Weights of a small transformer language model: 63.1M parameters, 720M tokens.
Each number is 200 + 30 x the weight over its row's rms, rounded and kept within 0 to 999. Layers, rows and columns count from 0. The size before them is the row's rms in percent of the matrix's.

# layer 5 MLP gate, 1856x704, rms 0.0607, rows 1761-1774, columns 176-351
103,222,186,225,176,215,207,260,213,211,235,203,203,220,181,168,183,244,144,152,258,198,172,257,185,182,239,212,204,186,218,216,226,236,200,241,143,139,147,191,178,254,188,192,189,189,225,190,190,233,200,196,189,188,174,200,190,143,233,225,232,242,217,210,136,217,204,230,157,202,201,190,199,265,237,196,144,205,233,207,233,178,183,184,228,206,209,215,177,229,178,210,216,221,197,211,213,204,240,253,237,204,227,225,198,243,182,226,200,188,224,205,230,275,203,209,204,238,232,179,144,154,211,200,272,146,195,224,189,237,224,129,183,197,185,210,227,199,199,173,175,247,195,231,254,226,216,163,173,190,178,245,188,197,165,167,170,255,217,203,232,185,178,218,195,196,225,212,193,178,217,219,142,174,191,189,246
114,179,256,169,191,193,196,195,160,188,195,153,222,195,224,171,227,203,154,189,192,185,193,141,231,138,161,251,119,165,159,212,180,174,247,228,161,223,151,167,226,158,163,219,154,222,190,229,221,226,190,155,184,188,179,179,172,200,243,251,174,258,189,218,133,207,219,203,186,186,228,171,223,175,161,237,171,155,179,188,142,188,174,192,204,192,190,185,204,186,250,191,238,180,197,197,206,222,274,182,222,194,202,188,186,194,271,250,232,124,186,228,199,261,163,212,192,207,233,142,194,186,233,128,136,234,231,218,224,198,230,189,210,169,201,250,189,234,230,149,222,206,190,193,190,211,205,257,182,182,171,214,202,202,204,160,239,199,197,203,213,225,181,182,218,230,213,196,166,207,163,175,231,164,223,267,189
099,196,162,162,179,198,158,153,198,227,223,219,141,178,159,197,187,208,133,206,229,238,200,240,241,260,199,214,217,231,211,223,234,210,241,168,169,189,199,154,267,160,240,166,176,240,223,210,188,151,179,240,196,177,168,181,238,195,155,219,189,145,209,184,212,237,179,217,180,221,177,223,222,236,175,178,240,238,222,175,201,214,196,198,174,199,199,164,181,234,184,263,157,176,251,163,206,203,182,179,169,189,209,253,206,187,204,199,176,149,265,210,201,215,231,178,166,191,193,126,178,222,182,166,184,207,235,219,232,138,254,190,163,213,206,168,209,250,182,200,189,176,212,160,243,203,282,150,171,206,231,245,178,224,219,188,199,182,167,217,182,250,217,176,194,255,169,229,180,173,214,261,181,181,203,175,130
103,174,240,221,214,188,265,196,217,233,210,187,186,143,186,173,173,139,260,169,216,182,224,227,179,214,196,191,208,246,254,200,167,188,240,197,172,220,186,183,212,206,223,177,220,207,147,213,226,199,173,173,195,203,220,121,203,167,191,202,176,269,168,190,173,240,168,197,213,174,231,164,207,197,195,200,151,193,183,191,228,205,224,238,182,243,226,177,250,174,123,204,185,161,224,162,188,226,155,241,255,173,227,189,214,187,188,204,202,222,166,219,171,271,153,188,270,185,216,200,241,193,196,190,230,216,231,201,230,191,184,200,192,133,145,245,234,161,261,139,208,206,212,205,190,249,187,172,203,244,264,184,228,202,208,136,172,237,181,228,178,217,205,140,128,211,188,169,221,193,171,87,214,207,223,258,203
100,222,212,210,210,176,240,196,212,202,201,208,194,187,249,168,232,216,237,176,166,227,194,201,264,199,195,230,237,191,206,173,205,176,215,166,193,189,232,265,176,242,183,236,115,202,195,230,217,198,246,176,213,153,220,196,293,220,209,200,170,237,163,211,176,153,203,187,173,253,210,217,230,153,201,195,221,203,222,184,175,164,141,188,138,270,126,206,182,214,209,225,213,179,168,200,195,172,193,189,207,181,210,194,223,212,247,223,197,175,182,159,204,198,214,216,199,221,234,213,200,197,220,169,201,172,194,197,166,192,213,150,182,217,246,288,227,284,139,236,212,227,213,188,227,190,194,217,183,210,161,219,202,256,193,155,178,208,201,205,180,183,217,160,152,211,195,205,183,179,225,194,183,179,169,196,187
105,128,159,175,189,248,235,262,223,162,213,194,170,202,199,186,157,217,201,246,219,187,289,228,206,270,256,167,176,184,193,197,214,191,195,213,209,197,246,189,186,143,161,223,214,209,182,193,221,256,202,184,196,185,203,194,145,215,209,169,197,221,200,195,156,204,209,189,207,191,237,214,208,213,247,171,222,272,199,171,164,193,230,129,239,191,289,232,205,169,239,114,203,174,160,187,171,170,251,220,220,158,209,280,184,189,243,193,173,214,177,185,205,245,162,164,237,191,165,181,206,252,166,194,195,236,188,182,140,185,180,189,210,192,202,171,204,182,216,190,197,276,163,193,173,230,181,212,173,240,214,147,242,213,199,204,207,217,229,203,207,164,188,193,150,209,141,279,235,182,167,210,216,157,217,233,226
096,159,190,167,215,226,218,189,178,199,226,144,193,161,165,211,220,184,203,220,236,160,166,186,193,175,182,208,214,173,160,176,259,254,209,152,179,139,190,213,156,248,180,185,178,148,229,191,193,207,175,249,193,166,193,180,265,170,210,223,203,183,168,228,219,179,194,213,237,223,221,234,222,206,192,161,270,200,180,178,201,207,213,225,194,186,205,216,191,214,192,239,251,223,200,190,221,176,225,238,152,216,194,192,236,207,251,202,172,242,150,222,244,233,229,179,192,277,202,123,206,218,182,174,144,208,229,214,174,211,217,218,187,255,185,221,182,184,178,212,190,256,229,207,161,241,246,195,220,176,249,209,208,178,216,165,181,178,212,207,220,191,180,221,200,237,159,219,170,161,184,215,235,139,210,241,262
105,149,209,208,227,237,229,210,220,154,221,181,248,199,183,206,196,214,256,155,197,222,217,210,186,179,139,199,172,227,190,180,242,239,223,212,257,178,231,209,212,208,175,200,205,164,234,207,239,171,191,209,202,208,136,204,187,194,210,210,221,215,199,168,216,204,194,205,190,204,186,187,203,168,198,155,143,233,197,143,196,156,195,230,193,197,209,232,205,248,219,179,199,214,240,207,167,236,155,199,191,234,193,165,266,229,198,228,168,262,218,193,171,205,158,266,173,240,209,225,257,182,152,273,208,204,169,224,201,204,177,201,228,162,224,200,204,231,195,161,251,220,181,176,205,248,254,207,177,224,214,176,207,227,200,216,120,213,179,242,218,143,183,218,203,238,207,193,217,196,182,199,213,207,238,164,210
098,173,218,261,200,227,198,148,182,193,192,258,211,211,206,203,193,204,185,155,221,235,226,220,191,213,247,241,176,181,245,196,237,184,181,167,148,172,205,164,236,181,169,205,191,230,141,209,204,186,242,222,180,226,273,167,234,218,230,155,186,171,225,210,195,176,215,213,231,204,189,205,206,193,168,216,184,155,226,209,179,207,188,177,212,185,281,203,209,191,177,217,169,214,172,167,205,194,187,223,213,245,245,150,226,205,161,246,163,147,198,278,238,201,209,181,211,203,206,233,224,169,266,210,187,229,166,232,178,202,176,240,180,246,213,157,193,194,173,188,217,203,214,172,206,217,162,189,186,171,218,236,223,215,219,195,178,191,271,162,203,186,176,230,251,206,147,176,187,181,171,161,200,153,215,176,214
100,182,179,165,169,218,215,165,196,176,160,175,247,223,169,236,175,258,184,165,204,179,226,201,243,190,184,199,167,205,178,190,181,177,211,179,181,169,159,152,241,172,233,251,205,211,166,206,228,232,236,250,166,196,112,230,153,187,203,182,204,226,236,178,226,215,199,223,163,159,183,140,193,260,160,201,206,217,197,144,220,182,188,259,209,165,212,153,205,158,185,145,249,209,182,184,195,175,147,229,267,204,214,203,199,231,236,152,187,203,238,173,167,249,211,182,224,177,236,221,166,216,230,207,196,149,223,217,164,207,260,220,218,174,157,137,196,275,194,202,241,172,197,178,220,210,218,262,184,180,186,206,163,159,216,197,179,227,268,220,126,164,201,178,203,184,236,120,160,205,254,217,193,196,228,211,199
099,198,196,149,186,194,148,248,172,181,213,215,158,176,248,171,181,234,182,204,191,162,109,177,239,259,167,188,223,212,220,273,192,204,234,222,195,230,176,167,200,218,192,208,225,216,238,234,213,224,166,167,230,191,214,234,223,164,151,212,165,184,216,202,236,165,152,208,239,179,217,120,201,228,174,199,218,196,188,153,224,193,193,197,195,211,193,201,212,212,196,204,216,215,147,188,138,202,181,183,238,176,194,226,201,195,184,176,198,213,185,168,224,241,207,243,222,221,206,237,190,186,222,215,214,180,183,207,256,172,174,184,231,153,204,212,203,189,252,160,223,196,147,181,204,271,196,211,202,288,166,217,127,220,161,203,240,133,177,227,247,264,252,181,233,239,188,236,219,224,197,230,204,266,166,169,194
089,239,214,215,262,238,231,201,209,221,152,219,199,235,183,234,176,175,210,183,153,227,221,226,198,169,171,277,183,155,202,165,207,211,198,203,175,208,234,207,197,265,188,220,213,202,186,190,203,212,140,223,233,251,209,184,176,187,212,236,197,212,111,246,228,249,216,179,206,147,190,191,174,187,206,199,238,197,204,223,150,189,253,191,194,168,174,207,172,195,218,199,155,187,194,187,193,138,174,214,200,223,221,199,187,237,192,201,202,218,202,203,176,179,211,266,161,171,244,183,173,203,171,197,206,220,218,210,162,230,179,181,188,176,197,198,225,143,129,243,122,194,209,240,240,197,166,183,192,183,185,195,196,229,181,153,213,216,210,163,198,162,221,134,234,210,183,203,213,220,189,216,220,120,216,208,226
111,208,194,169,211,171,262,174,157,205,183,236,219,201,243,162,180,151,189,173,186,204,207,218,197,204,214,147,244,185,178,232,122,184,227,192,181,210,190,182,161,185,209,242,194,195,252,185,196,181,226,200,196,191,239,197,211,215,210,228,280,186,242,222,208,176,222,179,170,124,222,225,182,189,197,205,164,214,200,174,223,148,187,202,172,229,196,211,196,169,201,207,186,230,179,207,225,212,186,151,212,215,145,166,207,200,278,235,163,144,178,179,203,210,196,207,211,192,191,226,224,257,229,151,155,227,207,211,207,157,213,176,214,159,194,251,168,195,170,163,179,252,227,141,181,266,178,232,198,220,181,203,223,149,251,202,165,177,216,212,227,168,216,170,212,176,230,196,207,296,152,202,210,141,201,249,219
101,187,158,239,174,215,218,186,192,234,202,220,182,155,229,224,168,168,167,227,204,213,198,232,222,247,170,181,189,195,179,233,128,169,187,179,231,217,148,202,134,223,249,273,245,234,224,180,221,182,249,210,228,222,172,221,193,169,202,194,178,169,173,180,243,198,212,142,244,224,201,219,248,208,198,205,113,224,145,142,244,215,180,185,179,169,195,225,202,194,109,199,272,145,159,221,191,190,208,209,184,239,235,229,190,197,211,173,197,195,170,232,133,183,232,149,187,176,192,228,190,196,187,173,249,144,241,192,193,193,171,218,181,216,192,195,188,186,196,192,220,202,213,213,179,113,154,260,200,186,180,198,155,238,184,178,207,207,284,184,201,179,207,221,130,172,140,206,190,234,169,222,208,168,206,192,211
# layer 5 MLP up, 1856x704, rms 0.0637, rows 1761-1773, columns 176-351
100,214,225,230,211,171,161,182,174,235,236,193,117,128,233,115,212,177,197,216,181,227,203,221,216,189,224,175,232,241,206,204,199,225,199,161,199,221,234,168,187,224,215,176,225,195,245,251,210,177,187,190,203,166,287,164,170,234,186,180,220,215,226,220,145,124,246,237,159,192,219,207,234,226,203,183,202,190,190,217,210,218,175,180,183,207,240,140,218,204,173,205,218,221,196,200,149,171,188,175,254,181,210,164,210,170,256,231,178,221,204,211,190,167,195,232,199,218,135,182,230,211,234,231,237,198,176,191,175,172,174,170,227,137,198,203,198,154,236,183,172,214,211,196,203,178,221,264,173,232,192,217,202,235,251,209,205,233,164,206,181,183,197,225,211,249,140,205,221,201,206,152,191,178,209,209,175
112,207,204,240,179,153,224,184,233,212,181,261,218,217,217,139,164,175,203,201,198,203,174,157,221,266,232,190,219,240,195,201,190,173,150,159,185,158,189,225,202,205,210,178,208,172,217,199,196,205,219,171,196,220,158,207,195,197,185,211,193,134,244,220,182,172,187,193,163,184,157,210,186,212,168,196,151,191,246,188,232,233,188,231,161,171,227,198,238,182,183,187,204,247,190,170,190,180,229,204,147,230,224,122,207,228,175,224,219,199,159,154,236,170,185,210,216,170,171,203,168,168,193,235,167,251,179,158,192,208,196,235,177,169,184,256,199,197,210,217,207,197,193,211,192,226,224,220,206,209,187,176,223,183,203,245,166,222,203,138,249,229,180,211,226,192,214,204,173,183,229,213,185,229,155,179,166
096,220,257,186,181,221,151,207,192,197,228,174,210,201,228,169,147,176,232,173,201,197,201,239,218,189,156,186,207,200,187,125,185,209,236,210,229,207,181,212,228,210,210,230,226,222,248,214,159,188,165,218,216,157,173,198,178,172,206,189,216,125,225,255,164,241,240,147,234,218,182,185,184,211,172,158,170,178,200,184,219,205,259,274,165,182,183,209,203,178,196,170,247,252,271,219,208,214,207,218,236,210,240,269,149,178,177,176,216,254,181,212,213,221,216,246,192,196,220,181,213,181,234,209,220,200,200,214,175,226,146,201,182,186,172,241,196,162,159,221,196,192,242,153,199,225,261,167,215,224,226,188,234,178,209,228,105,256,177,189,144,166,247,217,169,172,215,186,206,215,160,175,196,168,233,250,234
101,178,198,226,218,175,176,208,155,146,205,195,188,198,227,211,213,188,249,185,198,222,202,222,222,201,162,223,143,206,208,246,175,185,187,208,207,208,227,134,240,199,164,214,207,183,210,203,216,195,229,182,230,119,190,202,186,184,232,206,209,233,232,149,184,193,197,173,223,224,204,184,195,226,221,233,213,195,147,184,216,258,184,238,247,169,187,206,160,195,190,227,224,134,192,174,176,202,243,203,146,201,202,283,196,216,252,195,185,169,261,181,198,198,207,196,186,221,244,208,141,238,213,254,187,204,235,233,141,212,178,209,219,188,184,223,204,168,164,192,228,210,220,209,179,213,188,173,227,167,184,204,142,183,214,182,176,201,271,199,234,192,182,226,221,173,187,191,205,264,243,185,151,189,204,166,214
098,151,191,278,223,212,171,211,207,178,266,194,199,205,160,203,229,236,173,180,232,175,176,202,166,197,195,210,198,205,186,226,243,260,161,203,197,251,226,168,146,180,222,203,229,193,157,242,204,208,212,203,199,162,196,184,248,213,208,202,139,237,204,183,236,226,182,257,183,211,187,228,188,235,215,213,200,188,218,210,193,170,251,202,199,183,184,237,228,244,165,207,185,225,192,195,214,179,214,215,190,212,224,127,172,156,198,200,249,258,249,224,227,157,239,167,190,225,182,233,167,227,264,178,205,218,222,244,254,181,204,160,176,198,190,204,201,143,203,182,174,200,213,168,220,180,231,195,213,162,224,223,180,219,211,212,162,200,140,216,255,237,183,246,204,241,175,214,198,168,134,199,291,216,164,143,193
102,213,179,210,214,238,173,229,232,171,220,219,250,180,220,211,182,224,226,194,184,184,135,225,186,238,209,162,178,230,215,199,245,249,224,273,157,183,198,200,248,240,188,175,159,209,219,236,234,201,225,211,231,165,128,217,218,230,198,185,217,197,179,214,206,227,191,195,203,201,206,257,230,204,250,194,253,121,180,199,201,145,215,213,211,197,162,200,196,185,197,225,160,218,196,222,229,228,181,185,173,261,239,198,206,182,189,199,177,157,157,202,185,184,274,160,273,233,188,210,240,198,230,134,194,248,173,223,234,198,207,168,229,183,212,228,175,190,147,151,217,237,225,164,209,180,190,216,196,187,160,184,202,220,216,226,145,244,193,208,182,211,184,233,186,210,211,200,214,181,143,194,221,182,223,206,201
104,238,213,206,204,228,177,174,209,117,234,175,167,167,194,199,211,183,215,161,206,187,235,160,131,281,154,232,172,178,204,243,203,237,208,212,176,190,195,242,173,190,182,200,235,245,205,222,214,196,275,226,200,258,200,202,163,187,230,241,180,191,237,199,188,209,196,216,265,236,190,209,242,132,228,188,150,228,219,183,175,259,185,203,166,223,196,232,208,166,203,191,221,211,223,173,191,175,195,173,226,205,230,200,215,200,208,264,193,246,188,229,231,242,218,185,194,197,229,144,209,181,201,187,205,170,171,205,267,220,211,147,190,204,212,187,193,224,165,187,243,183,149,236,147,207,212,207,187,215,230,260,162,122,219,224,220,163,246,233,203,252,177,200,230,200,191,168,269,167,213,192,170,164,213,195,222
105,198,243,219,175,189,174,195,221,191,179,206,123,198,211,214,172,163,175,187,204,161,175,231,165,197,200,182,187,211,143,221,200,219,168,159,186,188,184,222,182,209,197,171,232,161,217,195,173,170,178,174,217,177,213,194,206,169,207,163,204,233,198,158,218,217,162,255,170,237,230,199,233,209,197,236,186,206,205,193,179,220,158,219,218,195,164,269,211,189,225,237,229,188,210,194,222,195,204,182,210,172,158,202,181,168,195,192,194,163,248,145,171,160,186,166,249,251,179,176,196,222,162,187,169,204,175,159,158,221,238,207,157,216,254,194,201,146,131,160,265,187,202,195,118,226,170,211,214,212,232,166,188,183,242,233,268,171,233,209,170,224,177,229,190,199,203,224,258,166,184,201,212,222,226,197,180
097,171,230,248,191,212,242,175,168,207,218,223,193,174,201,156,207,203,194,162,203,197,218,191,183,209,218,162,194,243,232,170,208,146,197,133,218,211,164,153,231,228,187,215,216,218,195,245,180,196,176,164,237,165,196,177,134,181,249,177,146,191,253,240,175,167,175,206,203,184,192,229,230,253,207,213,208,208,209,247,176,202,159,237,165,188,196,232,186,163,205,215,213,282,192,203,209,189,213,274,228,226,247,198,246,203,207,174,145,179,193,199,192,190,184,189,176,178,243,231,195,198,237,195,172,166,211,160,165,186,243,216,171,230,202,180,122,209,214,154,230,205,187,206,195,155,195,250,159,216,224,194,209,236,154,203,174,212,252,176,191,212,181,172,267,237,177,196,237,174,160,211,211,168,223,205,193
100,222,184,215,196,203,182,182,198,164,179,211,232,226,188,186,192,164,201,243,257,240,206,172,204,148,203,200,184,207,210,215,167,216,178,200,235,220,218,206,183,173,204,287,255,192,184,226,225,229,224,219,250,166,136,165,237,182,213,190,232,140,225,174,178,220,204,228,178,186,216,212,177,252,217,213,222,255,167,254,203,198,160,229,189,237,227,200,183,255,257,256,203,119,159,202,177,109,168,203,177,236,150,201,228,253,188,246,174,150,192,255,223,228,239,244,214,175,225,139,191,172,211,195,198,182,221,243,227,184,167,248,212,182,196,211,173,237,207,161,169,152,209,199,234,208,197,158,176,215,199,138,204,185,183,153,226,215,191,193,230,166,190,205,216,201,218,178,243,245,177,179,174,214,206,214,233
094,176,177,254,229,171,170,191,156,166,188,156,227,140,243,180,203,193,175,182,164,201,204,190,193,169,215,155,173,197,181,238,162,260,222,179,199,193,240,203,137,227,180,238,178,261,170,143,168,173,197,197,231,188,234,188,183,163,207,162,182,179,205,165,202,175,251,176,218,185,166,194,193,196,179,184,219,141,194,225,174,171,195,209,221,244,192,196,194,203,190,208,221,172,199,227,201,191,218,232,179,213,192,204,151,199,265,214,155,218,173,209,221,179,186,187,215,187,221,198,199,220,181,260,174,205,281,216,205,176,199,216,261,186,226,207,201,213,198,240,199,138,211,227,193,151,174,263,209,168,182,197,206,221,179,213,213,166,258,213,198,159,218,238,212,202,171,225,226,191,189,212,227,184,191,208,217
092,168,173,217,181,170,226,216,240,184,233,188,159,255,209,212,228,218,136,227,174,186,167,253,207,239,225,211,152,261,248,181,197,172,184,213,171,156,194,244,197,186,201,224,187,233,223,196,215,231,189,147,217,151,183,161,171,232,181,200,147,155,201,201,192,230,222,238,222,178,202,269,169,254,197,232,225,213,162,239,237,189,174,247,197,178,200,222,164,213,148,177,242,215,242,214,176,216,210,248,234,157,276,196,236,186,203,235,197,175,190,200,197,185,161,240,224,205,216,203,229,195,223,202,145,224,169,253,184,231,181,161,203,231,175,185,173,216,269,189,204,179,152,220,249,241,229,234,182,228,182,222,171,196,173,206,171,149,149,233,211,250,190,180,146,179,192,151,143,229,259,150,217,185,169,156,205
113,158,211,219,164,162,250,183,204,204,210,203,258,184,211,164,196,179,153,182,198,247,133,173,220,186,133,238,200,196,157,217,208,215,291,193,173,184,188,214,241,221,207,189,175,205,194,183,147,221,154,232,222,213,181,204,209,210,211,214,145,194,196,206,191,196,178,201,166,204,219,182,215,241,238,271,233,198,203,202,205,218,175,182,183,192,224,226,153,176,168,206,153,198,210,237,199,282,196,209,194,215,231,169,220,199,195,272,195,223,203,181,237,150,164,153,221,153,142,245,199,223,269,244,167,201,158,166,228,243,138,188,217,199,174,228,176,190,173,166,228,263,185,186,204,205,185,194,238,225,176,230,215,211,221,211,169,185,232,210,205,159,183,196,155,231,182,228,252,207,183,151,194,173,207,238,203
# layer 5 MLP down (transposed), 1856x704, rms 0.0353, rows 1761-1773, columns 176-351
099,207,189,239,178,221,197,217,222,246,209,175,187,215,205,136,226,208,224,227,213,175,197,200,226,188,238,195,196,248,182,173,169,193,202,213,153,161,231,223,204,213,224,133,221,236,242,194,198,241,198,172,229,130,272,189,254,198,206,245,232,154,170,201,196,173,200,222,172,202,223,191,231,231,223,191,201,212,233,173,261,211,207,272,230,195,206,273,223,222,171,177,184,169,176,149,186,228,248,260,180,182,245,148,180,235,201,190,183,236,185,206,191,225,228,197,234,184,200,253,270,239,245,204,220,182,232,203,171,220,217,147,155,150,164,186,136,194,217,227,189,172,227,205,158,167,278,224,203,166,205,182,170,174,154,188,168,187,209,228,238,184,195,231,210,221,172,234,231,197,228,174,163,227,178,216,183
099,227,208,280,199,173,220,196,227,178,157,226,184,231,194,188,246,232,200,197,210,177,175,242,148,205,172,201,207,207,172,220,185,188,175,212,193,167,198,226,208,247,170,200,207,234,214,194,208,251,227,181,216,225,215,224,164,188,188,246,188,212,259,215,257,145,196,181,147,136,195,206,248,220,239,213,161,227,219,246,204,175,197,194,169,202,170,194,180,226,221,210,198,247,187,219,181,224,202,189,224,177,240,278,204,216,246,218,201,253,190,168,189,149,187,274,222,185,263,205,230,211,190,210,228,188,188,183,182,171,217,147,152,181,182,207,189,216,233,230,201,253,207,212,230,180,222,164,206,161,217,220,117,251,186,251,160,236,227,149,216,165,126,213,170,183,191,166,220,192,234,181,159,193,158,164,217
091,193,202,167,206,153,175,233,229,207,255,193,191,170,201,161,252,185,242,241,181,208,231,169,149,200,204,199,214,181,193,178,203,187,197,189,203,204,180,210,203,232,252,158,172,209,213,248,208,261,162,189,212,205,184,184,216,188,202,173,184,159,209,144,185,196,233,210,211,196,165,180,188,164,205,182,146,182,182,214,153,175,195,211,204,193,187,231,188,162,176,180,148,250,255,152,206,137,140,200,222,227,197,182,147,131,224,184,207,239,251,184,158,169,177,182,202,141,211,181,189,234,201,202,196,199,200,217,192,177,194,187,229,224,186,170,227,179,208,198,196,173,240,222,200,183,134,192,211,235,205,220,263,191,243,173,166,200,200,172,194,166,236,191,174,212,278,155,205,180,171,190,230,233,199,211,206
101,213,241,197,152,272,184,202,161,168,207,167,240,214,211,178,183,190,220,199,166,233,210,212,185,238,157,226,234,184,198,263,223,187,179,234,250,155,125,215,243,178,221,220,217,150,170,231,186,259,197,205,208,282,192,209,176,185,203,180,223,140,184,139,185,124,218,193,212,213,204,220,215,181,179,207,205,178,188,193,191,208,177,189,232,179,239,218,269,214,184,259,167,164,159,248,177,183,169,198,220,206,209,202,165,189,253,152,142,201,155,178,234,163,237,157,233,211,183,184,195,187,232,211,194,243,220,250,197,174,267,221,249,192,175,222,209,158,160,187,202,200,173,200,218,184,174,192,180,187,205,198,230,194,214,197,160,165,229,175,213,196,219,209,187,226,177,196,186,243,252,187,167,199,235,165,218
096,186,195,217,190,197,247,229,225,182,171,197,219,209,180,177,240,179,214,200,159,219,249,193,192,169,165,246,204,221,148,208,181,247,204,217,249,178,190,188,182,180,142,176,174,188,172,164,204,197,170,234,173,224,161,204,190,188,237,222,184,195,246,148,228,244,171,217,149,292,181,231,175,197,166,200,191,218,206,168,199,198,197,184,199,176,226,200,239,173,235,224,148,196,262,200,236,203,219,204,200,207,208,227,206,165,150,174,201,220,240,221,260,241,187,199,176,236,180,144,209,175,192,201,229,250,218,187,274,176,192,193,243,229,199,223,219,178,190,180,200,217,219,189,216,253,172,150,195,231,195,218,228,242,194,184,214,239,176,218,190,255,205,204,168,217,214,200,176,232,139,221,200,200,248,195,183
098,224,221,240,190,238,214,207,203,279,210,241,256,218,191,183,133,182,217,182,215,184,146,190,194,238,158,238,179,178,219,220,139,204,202,164,207,201,184,197,240,184,199,183,231,195,180,178,200,220,226,227,218,162,198,207,210,189,203,201,213,204,183,193,210,222,170,206,199,169,207,230,241,153,186,211,202,175,263,191,194,207,231,221,160,172,196,224,178,258,221,198,226,216,171,210,219,181,221,240,213,200,198,209,158,203,183,205,206,214,219,187,232,170,240,203,246,213,192,221,230,128,165,190,176,182,194,200,204,171,205,213,223,184,204,164,163,155,194,218,175,213,169,208,246,206,175,224,213,138,204,207,221,203,211,242,174,163,239,221,182,197,215,185,249,217,197,223,257,175,215,143,206,204,193,184,135
104,187,300,235,183,213,203,201,186,197,196,207,205,188,215,184,222,172,239,185,237,196,163,227,166,234,212,221,221,224,206,210,202,153,210,172,194,231,235,206,192,230,143,183,194,207,223,160,228,97,207,115,166,220,256,160,180,243,213,249,172,207,221,183,186,201,241,232,191,202,256,211,207,169,226,173,195,206,202,166,212,195,219,226,178,196,241,126,161,207,178,160,211,177,176,203,209,168,234,258,206,185,219,158,219,193,154,206,183,208,175,186,188,231,218,184,161,156,160,183,193,168,246,161,209,226,130,186,192,173,217,160,178,201,201,213,228,144,187,199,198,165,211,210,178,193,223,198,224,189,184,209,165,189,192,172,230,154,123,248,196,152,189,196,233,199,164,218,169,204,246,187,215,224,201,271,177
104,197,228,209,221,139,209,209,215,197,193,188,152,180,192,244,189,192,157,231,193,173,175,261,172,163,201,220,197,237,210,213,181,219,128,201,211,208,175,183,189,172,203,207,229,209,209,228,228,193,122,208,224,202,255,170,221,223,245,183,245,164,180,201,242,224,206,189,188,225,179,197,210,188,180,216,193,191,193,261,178,217,201,158,145,208,215,102,241,157,233,179,204,165,183,216,184,195,186,168,250,132,230,220,194,194,242,239,129,157,207,191,217,163,187,162,207,206,222,220,216,241,218,179,190,164,190,184,196,187,189,163,218,199,253,184,181,264,183,174,181,194,197,161,229,183,194,263,195,176,202,207,145,224,222,250,214,231,207,209,239,213,258,239,224,204,183,300,238,248,231,188,221,173,168,180,183
100,220,214,199,185,220,229,200,217,185,194,199,215,197,193,188,236,193,188,170,223,182,217,165,221,207,195,212,203,224,217,167,162,222,214,212,202,173,167,220,222,241,116,234,209,201,237,180,199,203,279,139,190,237,144,242,197,176,164,236,226,163,197,219,183,159,202,187,160,212,222,266,240,210,209,173,216,172,182,231,199,217,190,116,162,211,235,149,207,158,180,238,166,190,221,229,209,206,209,210,240,241,221,211,212,201,194,173,164,203,240,194,198,241,254,212,231,180,198,170,201,228,249,235,208,230,235,191,194,197,240,205,196,178,227,154,212,185,176,133,171,246,207,187,250,252,227,189,241,211,209,157,248,163,198,169,185,228,152,204,183,245,177,177,217,141,226,198,239,239,203,222,147,204,246,155,241
099,197,210,182,174,158,182,287,243,198,221,162,174,204,188,204,169,218,188,173,248,188,243,217,183,179,213,205,191,166,190,249,171,199,229,189,246,205,187,179,198,214,210,218,195,176,197,226,181,217,207,177,192,176,171,253,223,177,171,228,150,143,175,196,171,196,229,222,181,239,162,228,194,199,146,165,244,216,207,234,209,213,159,235,208,214,167,166,198,210,277,268,202,232,222,212,190,225,198,192,144,177,175,212,176,237,169,237,181,205,220,180,170,240,188,226,136,197,225,227,190,123,218,156,234,242,220,232,202,193,171,205,220,232,206,193,170,204,183,173,232,222,217,178,186,175,269,196,163,226,220,192,222,216,145,234,177,176,235,201,167,209,208,214,182,223,245,201,213,191,214,163,170,239,173,191,176
095,191,191,212,208,209,181,207,179,186,177,190,216,181,173,178,242,179,194,173,193,272,206,253,213,167,183,152,188,213,222,225,235,205,224,187,202,177,185,127,164,213,201,188,192,219,216,148,231,184,139,159,172,238,258,147,177,224,244,269,194,149,218,237,195,205,266,231,209,231,196,152,204,240,223,194,155,235,180,225,147,206,227,211,173,179,195,182,200,175,202,174,245,161,171,218,168,202,203,221,191,200,210,173,224,221,254,149,155,190,179,158,115,178,215,168,109,274,232,182,200,187,221,162,176,214,225,193,224,159,229,163,196,233,222,183,232,175,217,175,187,213,216,193,208,222,218,251,207,152,180,230,170,217,214,189,188,212,261,163,222,261,245,218,216,181,201,202,206,183,176,152,240,200,193,145,229
090,163,186,208,152,181,250,213,196,218,186,188,176,179,210,206,168,140,212,179,108,199,160,203,187,209,212,208,205,232,175,194,177,179,178,226,227,122,180,212,176,187,180,188,215,184,176,167,242,157,233,241,200,200,194,222,191,217,203,233,242,188,206,206,199,200,204,186,184,182,265,239,198,199,217,195,270,154,229,172,205,231,187,159,172,227,237,168,198,211,205,221,216,227,227,137,188,176,146,205,194,210,190,108,210,205,175,182,207,181,234,222,193,226,236,234,264,161,138,189,168,119,225,172,219,207,209,205,190,209,211,303,200,201,198,213,179,165,203,230,217,188,200,213,207,208,188,161,188,209,124,193,185,203,200,189,181,199,133,235,97,193,214,204,189,202,260,196,219,169,218,198,262,189,184,210,158
105,223,209,173,172,110,265,226,183,194,228,215,217,225,201,214,218,194,177,265,209,176,206,174,239,250,181,165,224,173,181,160,229,205,139,162,195,214,204,183,243,205,219,278,183,240,198,208,255,221,188,196,193,159,215,231,192,210,210,202,210,234,249,230,212,231,220,177,205,206,240,217,206,150,241,231,158,228,147,194,166,198,187,253,170,223,183,148,193,157,247,223,240,174,163,217,213,243,265,217,219,181,189,223,217,199,218,186,201,198,144,157,198,219,126,177,239,188,193,196,196,201,266,159,219,187,189,169,204,210,163,201,164,275,191,177,195,228,236,176,237,220,198,180,232,192,192,225,155,236,192,215,155,218,162,185,178,185,173,181,178,98,205,170,176,203,150,171,190,207,232,202,208,150,196,178,191